Part of a small language model's weights.
Architecture: rotary positions, no biases in attention or MLP, untied embeddings.
Each number is 128 + 24 x the weight over its row's rms, rounded and kept within 0 to 255. Layers, rows and columns count from 0. Numbers have three digits each. The size before them is the row's rms in percent of the matrix's.

# down: layer 5 MLP down (transposed), 768x384, rms 0.035, rows 520-536, columns 0-127
# gate: layer 5 MLP gate, 768x384, rms 0.038, rows 521-536, columns 0-127
# up: layer 5 MLP up, 768x384, rms 0.039, rows 521-536, columns 0-127
down520 093:123105163122116154116092122122152130135139113131085126122153098152162105179130182097123120163131158132095124112129166127119144114114110098134121140155098121176091148115117165133163093154140152085113113144116103145132201106132161099156099138135108130111212166164090165133151143094130121145133076154150171096074102120138131127150105163124132131124117124106098099141131124126128116115152
gate521 097:137094128150092109119155131140130109174157125087140116136153122129111105193133143148128140162178087121124113165137116092154146148118154120164147124113117123114176097106119119160123141123166138112120144135117074096175099122130133137131137138141143105092132132099131155139177101101136114119137149158137121135154149109107139104120118125144068104123100128141128117130155091120109123131115
up521 092:119117170131119174125107093119077133083149137090151129097122092109082142130102157136121148105204082143144125143133109119110145134115104115112147138117118147122128155136092146095159123134134154117069113127102125127180091148118142089046173124132154128169147123116175096108145107127180124139128137108111108138130124121108105130128148067171142127135099112096134064141115163107129125099109
down521 095:128127096123153157165096145116082128141138147150094151159136160113141128112128120114119111152091170153131139125147128109164094203081135154119155173127182071102130131191164147156107117073088103126149174125129140146103174124136125167162091125119110143147150105149088131112138140128135173136104121118138119092145149135111142133132095105152141166105135129174137163126134089125103087095136
gate522 102:138126105117138115144133172103131139132157148089135132125138167120117168129124126153134096096137149147113147151124155141144147131162120133155135165103147107099142106138080150129144173119103096097166141116154087141112122146112105174082139181109127129174134093153155163117127155135128148150110104136138148124162210090172081136130118179135121097112133134132166125152132124109119200122199
up522 104:119140149103119165141084178119146152123108109082122165133109138116117169185159134133112120140137096133098138165113094130125111153147101096099162130094159127142122082109106123174115144095118155153145069150154107188150153106086155127110102152135108167113098168138127114163105145150158145154121072093136145121122113141117121102113130181133072114101087079120123114165116131123136093170093
down522 107:127096172114140101116148070099154146152147100129116102171135120145110114146142122099127139101109158112116093146111117131113139086145116127110104157126137111169120156117125105098123102158103148143144077131152139124123149162149127118152096122136084132114148161115114121106107147114123113117054097125151158098120133146159119143174117103068156114139148094142161122136098129127130112157137
gate523 103:098184083160131121146156166148111147165105108144178131127132147144120139154143092155135094156125133096130082141097143117129119154131105119148114118107160171133108154148112121176158112123164096180146128153135167110123188141150156151102164148136133109124116121104131131080153147114119149134162154120145135131128119126129118148148150156109110105124138181157115129117111129103131090132116
up523 099:140126146091181129087139144118096151150127149132101117162107083157109135125084107140124138118095145129107126190125142171149138137125155113113159140134138137144147149117120158128113127187117151157055128113121134106129121136138134128137121107128099130145131128115155150159107136136144138145145093108126127151119187140095154096130102121114099131133103087129123090146109094103120115168098
down523 103:136129106135112123148137123139125102115156109141103133104124147108137127136146049103157163171160136116132102129107121063105113123133138110120118140167110138121147140138130151137119152112132120126133105168123146138153175129082160083092135101131153150134171148125125148105190139118121116100113154145151099137157120116093161154141171121113135104120110162162136125118160139139120083145150
gate524 098:096162129162117131153160143152130139144102101148106136141152156094146147132187129126123146142099115129149146118146154134156106140119135127146107108109107167176147138103148133150092147118129148103137117135162151085157108113104068154097098133136110092110137090095151123111101165110091138104110140131156129075100150112112141111131127139100121099100095109085056146154137097117156117115119
up524 102:125119134176147124093162142099132125137135125127115108091125147146155163144126082104117098124115095146135144058118126126132080139155113120128136135137126158113124129091122106140094114150121130103137126122148137114114152103144146143110138132177113153113120117152168140121108143087127111108121151129136135091105121117162094176165167135132163146108080143096149121107121143113093065164174
down524 100:126156098113113118145119165145121069088107123102151106135089146166136164147147125139110144123166135147140101123160119166083118132183151122140143139141127128127134101153110124120108127104117134107160126129126143132142153080118109101147102127105105110135153132149084148115068143122116105160174116105119193113121085129121140117090151142101129162138127087146124116141129078146141198122122
gate525 103:091136133111140097150166152119120135141163161117138151138124107172142163120120122103117159101127140103123156082138154091119150144150115145109138145109090166136159160091150138113085117134137113123116119131129128135130097153146115113180105122104111099146115123106181180132139110121121096119158144119136139106124119129132125136135165128072146146128146166155143131137102097121135134122134
up525 101:140141122123135133193109194144133148146128133143098081160153124157135108142144154066164141111113108107143145184091095128143089108140108107133174068103136114096125157135114136108131159143144139158110124132109068121124118107112122104109139128172144139122109137134123111094133116134135119154149172160118143120124135079085123104136119132152111135187142120108116142144118090115104158112089
down525 103:164160134115141122097099103187107108142182118105116124120100146125116141112115116106082138157134151089151152124108142124122131062128076124154101123095132135098140108129108127127094124130150124066106175136100159126144110155144114106132098138157121167152110146145155123138118113086097089141157123142133104117147138168131124187137131142126069100115110162140109161112123115166098131125113
gate526 091:127107122075168094111120151163125115154162144162133125149129097151115092165128130122114091183131150100106137097146147153107136091103114153149104106154114105112135108163119135138132098112118140115130143159116110076102126084146152124105145104178103093132149131161095133080147139120164107125116136118085129112123131117139108101161103161144127119105124123134164123124181133097128081158133
up526 083:132133132131150102117153134138139163116153117124129109156142093142129158178113139113103129140089115089122141154118144114109161151143124164112109159142150127098123117131151160157128173145117131128124142142146142116084100104142099103168123139130052138104125095164093155100133108104126147126100144081159118144101110112103118123150153163132120107128106137118103120143162108096101105132075
down526 091:127134153120141124119150127108147112141164128131130147119142120102104111083130198150147110101111129155135111119149103184124125124113154104131122084108131161203115159092109140110114088135149099160108097125114121165131148151099110128078110155147163142145115129106126091110099154125138123102132148135080182121114110131129144144062089122179135123102164130155145121139089165139161141107141
gate527 095:154119129114049086131090110139111098107088106133143099169102096083141132078113122148085152147154096141168114095146110107144092141120124106150116124100158176117116102142148150136136173103140116141132117065148112133144108143128107112107098148137115124075173141123139108146137150133127091134101138130137117160142096141112129144098153124144139129156121144117132174124125122150155141107152
up527 093:075166144084088178123123121103108136127148116117162132130136102117143117127147106090124098141176132125132151115099116110186151132153153109165170126120119139141144149138154129136136112144165122123152119122171126069109130102109110121150133135140125103094141117121104109146120122115144113117084116165139141105135174104133138150125097133134089109100150094120098121100127129099160094115115
down527 094:132095129147152081108111108120161110118168114116090121149122112173160114109134166152196144104100123092123109156159091106112093109128103183112069153113102174155125182188128127108085121091122112126117126134160138099123148103121095103114105113133127135169110125102141132107163155124125164105110092143116145118118093151140149120126151128108141084109114115119126167154145133152127146110079
gate528 103:140142120135117125094106148139092088136160117122083166105131063167131137135132111131106133143140085122128113140104153087121138138102154125133106165148127126126148135126129196125179113164134118120139061085114149135094127128093168115125087133091106102130123100137148136104166127096146163080114141150107117118154073139132185158126083166121143118134165116109140061119100134115144119132102
up528 103:103119138093133080143150115131121162121159103128121142120141135125143155109168114117118131126075153149103108137097110117189125125134176104126098136135131135120128127104077154115090131143144097136119112138163121133157133117154141125125111157098165109169125116139106117167114090112072176135128137138111146148149133122122128145109142106112104150139146105130119135128146143140136127106132
down528 105:138171132131159142096125093162140102135102122166112173110141102133087134096131120127111159125142120118150172124134174129080152149098127146109102123090139160103121136117149123153147092178119113146169116116108142153161119143145125118136123145136110115122159140108090161128134114136104111129153138108172093141123122105148132154141092126145094111126085096125112135165144153169136120170119
gate529 110:135174126125170138162126160140160127123092135107131140122127114139090130123143124110145116101142129155122137130117122153116104171124083145131161103103132118133130117153131154180147151132142125119126102126146078181079105152118134157102096133118085126120097139149178150160112118123131125108078111116161114128127171133121145154115077099089156180112162097140155112150135106062191152129152
up529 104:130103141109151171137127167150134177115124095092152135172095104143122097096113124095126123097122132148131178105104139126110108111124114140146163142119120135168113120151094139117092133128132099100154098077106109140132086091139132156120112125137095147126146153145159126154137087119149100074138100074165096133095113174129119108137093125123185153139151104134190144155124176107161177100129
down529 099:137133104118115098149123122141120133116155157131129133117139122083088127140137177129126158147134099133153148173098107115159141127149124098096134113158113101101120119114174146189129138115153144129145136165136109165135158135124129139150126175150107106140119091132141100162111156171161128173169099167099226125137184066170102162117122149154121118139132126108128107111087155179125151122165
gate530 110:102113150107130125129140150166141113149110102153123102101158129092152131109153098105096121130144127150142119156150110106090115158139126095119114184117140120147160098103081105081099153127129104029098132118120123104141107082128131138111128141107142121111095088176112123121096150113126103133110103134133085145148151097135119170110133116143144105125158082104143166129119107132079139125154
up530 105:082111164166139154159150146151142123123150098092091169108129101140138158124098148141101093148166108118142141140088100123115130091124109100122184116111127145064122130147123126132107113119131117113135120073119136129123189089110148148128087124097152131116112115111168102110119089150099127131132129161162138144146144096098092095121100135155113112103102111104109106140113144115107144154106
down530 107:121110142112104132143122174154186065100134128148114105121120166100126110149182123135146122151081126081098163120167122087169061120113108122105126155144167095143162106112166111093091133140108126120105118144141146121058114141146091102126137122129153136138161129159137137120137139147153108149126104112143135152136137144146160101150118097135123124156134137117102133128104167162123143120118
gate531 101:127137152110063093130125092148169098178117123146153130127143111150143130079148124120076085120092085182185139113151122108135153094105153087141113129119090130205138130071053106121161134112141120114085095093138118117147063073116129132122130142114154090129093130164110135120145099112134130127142143152144115119148100152137150108148145108112086143147154142114173149124124102125078081155124
up531 097:110090173132130154122130129156102144097122150131148154142124125146119129108146120122152100110151132105112117180122102127142133105094134135111152106145168125116117109183125137156113173118140075102137127173116107127139120109141135169105153164108133127114141165133154119154127141139183079192127127149141121147109154124179096131095132152114181117182138174131184096062138148135153143155141
down531 100:157111108122124109156134138098141157140132134128107158121096114134133130134121056163158122105119138139092123144106156125127127129125130094129113111127182172160071125093113145119130129081106173142108118100135141110167062066081114142124142148110148113124121108109101139121107118158098107101124134151109113086130138160110148127110143104123110137156108109133155124146123109147089068086140
gate532 098:125131158172116168175152091146095122154151123141135139153135126145148127140157090101089132132101097169156150121114181094108137150077162134138125143118131117138133146082107136106080142137106103116158121141111135116130109142131150117088083138122156094115127122096128160124122143112154130155118158137120131127124140114168111142135129136079143132143144137140119137157128109129120101132133
up532 097:143121115124123149144117146175105141136132127168133135084144144147125113123145106122113145103125135086114071133071116117099168112122117124114103135118140092142128177115141116130171102129161147138118091162108134140177123085118139102111146148173073105146122122121105133141164120139162121138101127104129104160121127088128077159140145143125100095122096167119178083094122108140123140095146
down532 100:085121131139124114116141094125118116129120112144122107067116129135154124126148168159149141141131105122142114111130096098126123117146185145127133096147099123105119111167093121095104133132162107106147105108141169132147141125094103153123122130109092128152113154098121079100142131115165124128131165140106156131106140091158089135119140139097160124086131157153106118105180116138148127119121
gate533 100:161130137148129125132121136117110121102123137073121121115174095141084111131114116107148099158137117131170112169131157131139113105140112109103139131135162132145130089169115107123169175117145158144161151125104165111131120104172101111097134162152142131118122146148124125175129128078143087142117157152092124126101124108123142158104105151163170127174124155055163131169127114134174138134190
up533 096:119116113081127137145153133146127108116117144183125160108107161141125141108146120146126141115083149097139112134111142141139064118149132157119101142146126112080113194150120145150167146061117080165136074128112142134114160144093132117123136126100077131138139106128121126148178099196154117122139124152135150107142125170098119101143155098146142149107098135138131139101129163117139099120113
down533 098:129120119181091102133152124129154103124151107099117119125103114172131164182114118120151117108136071117113094120126130111124102116110134106105154153129089127160084098125152104102139127140155165116147166129135159114138104126128142127095111141094154085102067113109124098104132084101097114139162168129090134116112135180180131104094156109059140135149167148137126099151117167140114152116128
gate534 102:149099115098154125116116106111130123112100129154140097146118128138127174112147118159175089090104110128099106100125134119143110164101132167101154118178198142106121109119126154110107121136163109127101157138138155114141128138095099115128164129117108130149110109116161147138152124149101122153134131118113102168151146128132148143122162108102116136141126129140126132110088129143137117127116
up534 101:111128083117085076113157082163145134138077093143142130116080108127139122112118141129140056155114124155129109117124093122143079166176125179138104122097129168114174155172121133142137105173115128142131142123123130174111099105099137099132147140197115172126114106126106141144127132131149185113108095181116155110116125142088149074124112133148122165134132076147122129131132129090098107125142
down534 100:138115125149178137134152128126106117127118151111098162153194138177132148124163094139106180131125144091144156138146141134108120095102092110149124126117128123157111122145156149143109136141163126117143145107123157130119154141111113124109115109137135113085123114131148125148152084160098060180172126129166126130186066150135130104112135131141153098132155141104141124147074086135112174116098
gate535 094:133115148128122150140136138106085179103111119116164132142119135150159139127136153153118121134158106105111148147122122124074143134123150114146146097102138141115156121097075157142159125140133147145099121152049072146161124181093126123147096117140116126167138161144125160071165126051148146147126156109149113118122151115148111144103141086101114098116120099141104077118127167097138110117136
up535 099:138139103113140122155170166093142111127097142096122129119119144096103124135079106123122150120132069138131121122142180090100092118127171122123086139149115170126114109146131123159147181132104101133137066128156148132159131115118159108176187129135135102118153129085123130109135150160124109115136110144122127131110119120097111114125139125156133113142144115162150147111153150146097129108084
down535 101:147090097112118147126133138108150143153116166089141130113130157149121154137140168116139161105107154137126164134154117108152138151113131159113118108135105106119171166121160107155112108098092127170168118138141102119098119163119136155173182122128143098143139095153128137134085152139125180116139090112119139170142098127141130145101077155139121141140130137144149167132112077065128144080138
gate536 103:109125204085140115114141092137140105148124165153109127111130101131129119105120122137124163145118121107145150135129098145126132123089098153116112121140179118096100128093122154117095139165126108158114124104149139115108092101136129123178140148156157127197089137083141141071119121135148149115174082109176123131155105124118129114108139128081131104125103121162152141115128120125086125075123
up536 104:097155113153151127183104123198158090147130133132141110134120137138116135163161122121111124135115110135130138100133102119129142150157131150111136102095139103123116123113152156127075159124135163105153145139110141166121138119116139162141161174122154115123093112142122140098147173133146181130138069144106128163116147123109161115126141134115104157115118151201116144097130119114068143087151
down536 099:144101110116138134122073149148127091148158131101085142142139089098070149151140178138094112126096143104134141165124112118129148135157071161099120080145153155152141092183148119097144096144143130148150106126108125128098177148136086122141140122145105188161112131143107142116133137109141125104110149101138134153172183164120165172134065110164150072082158137134170085123122112134138089095110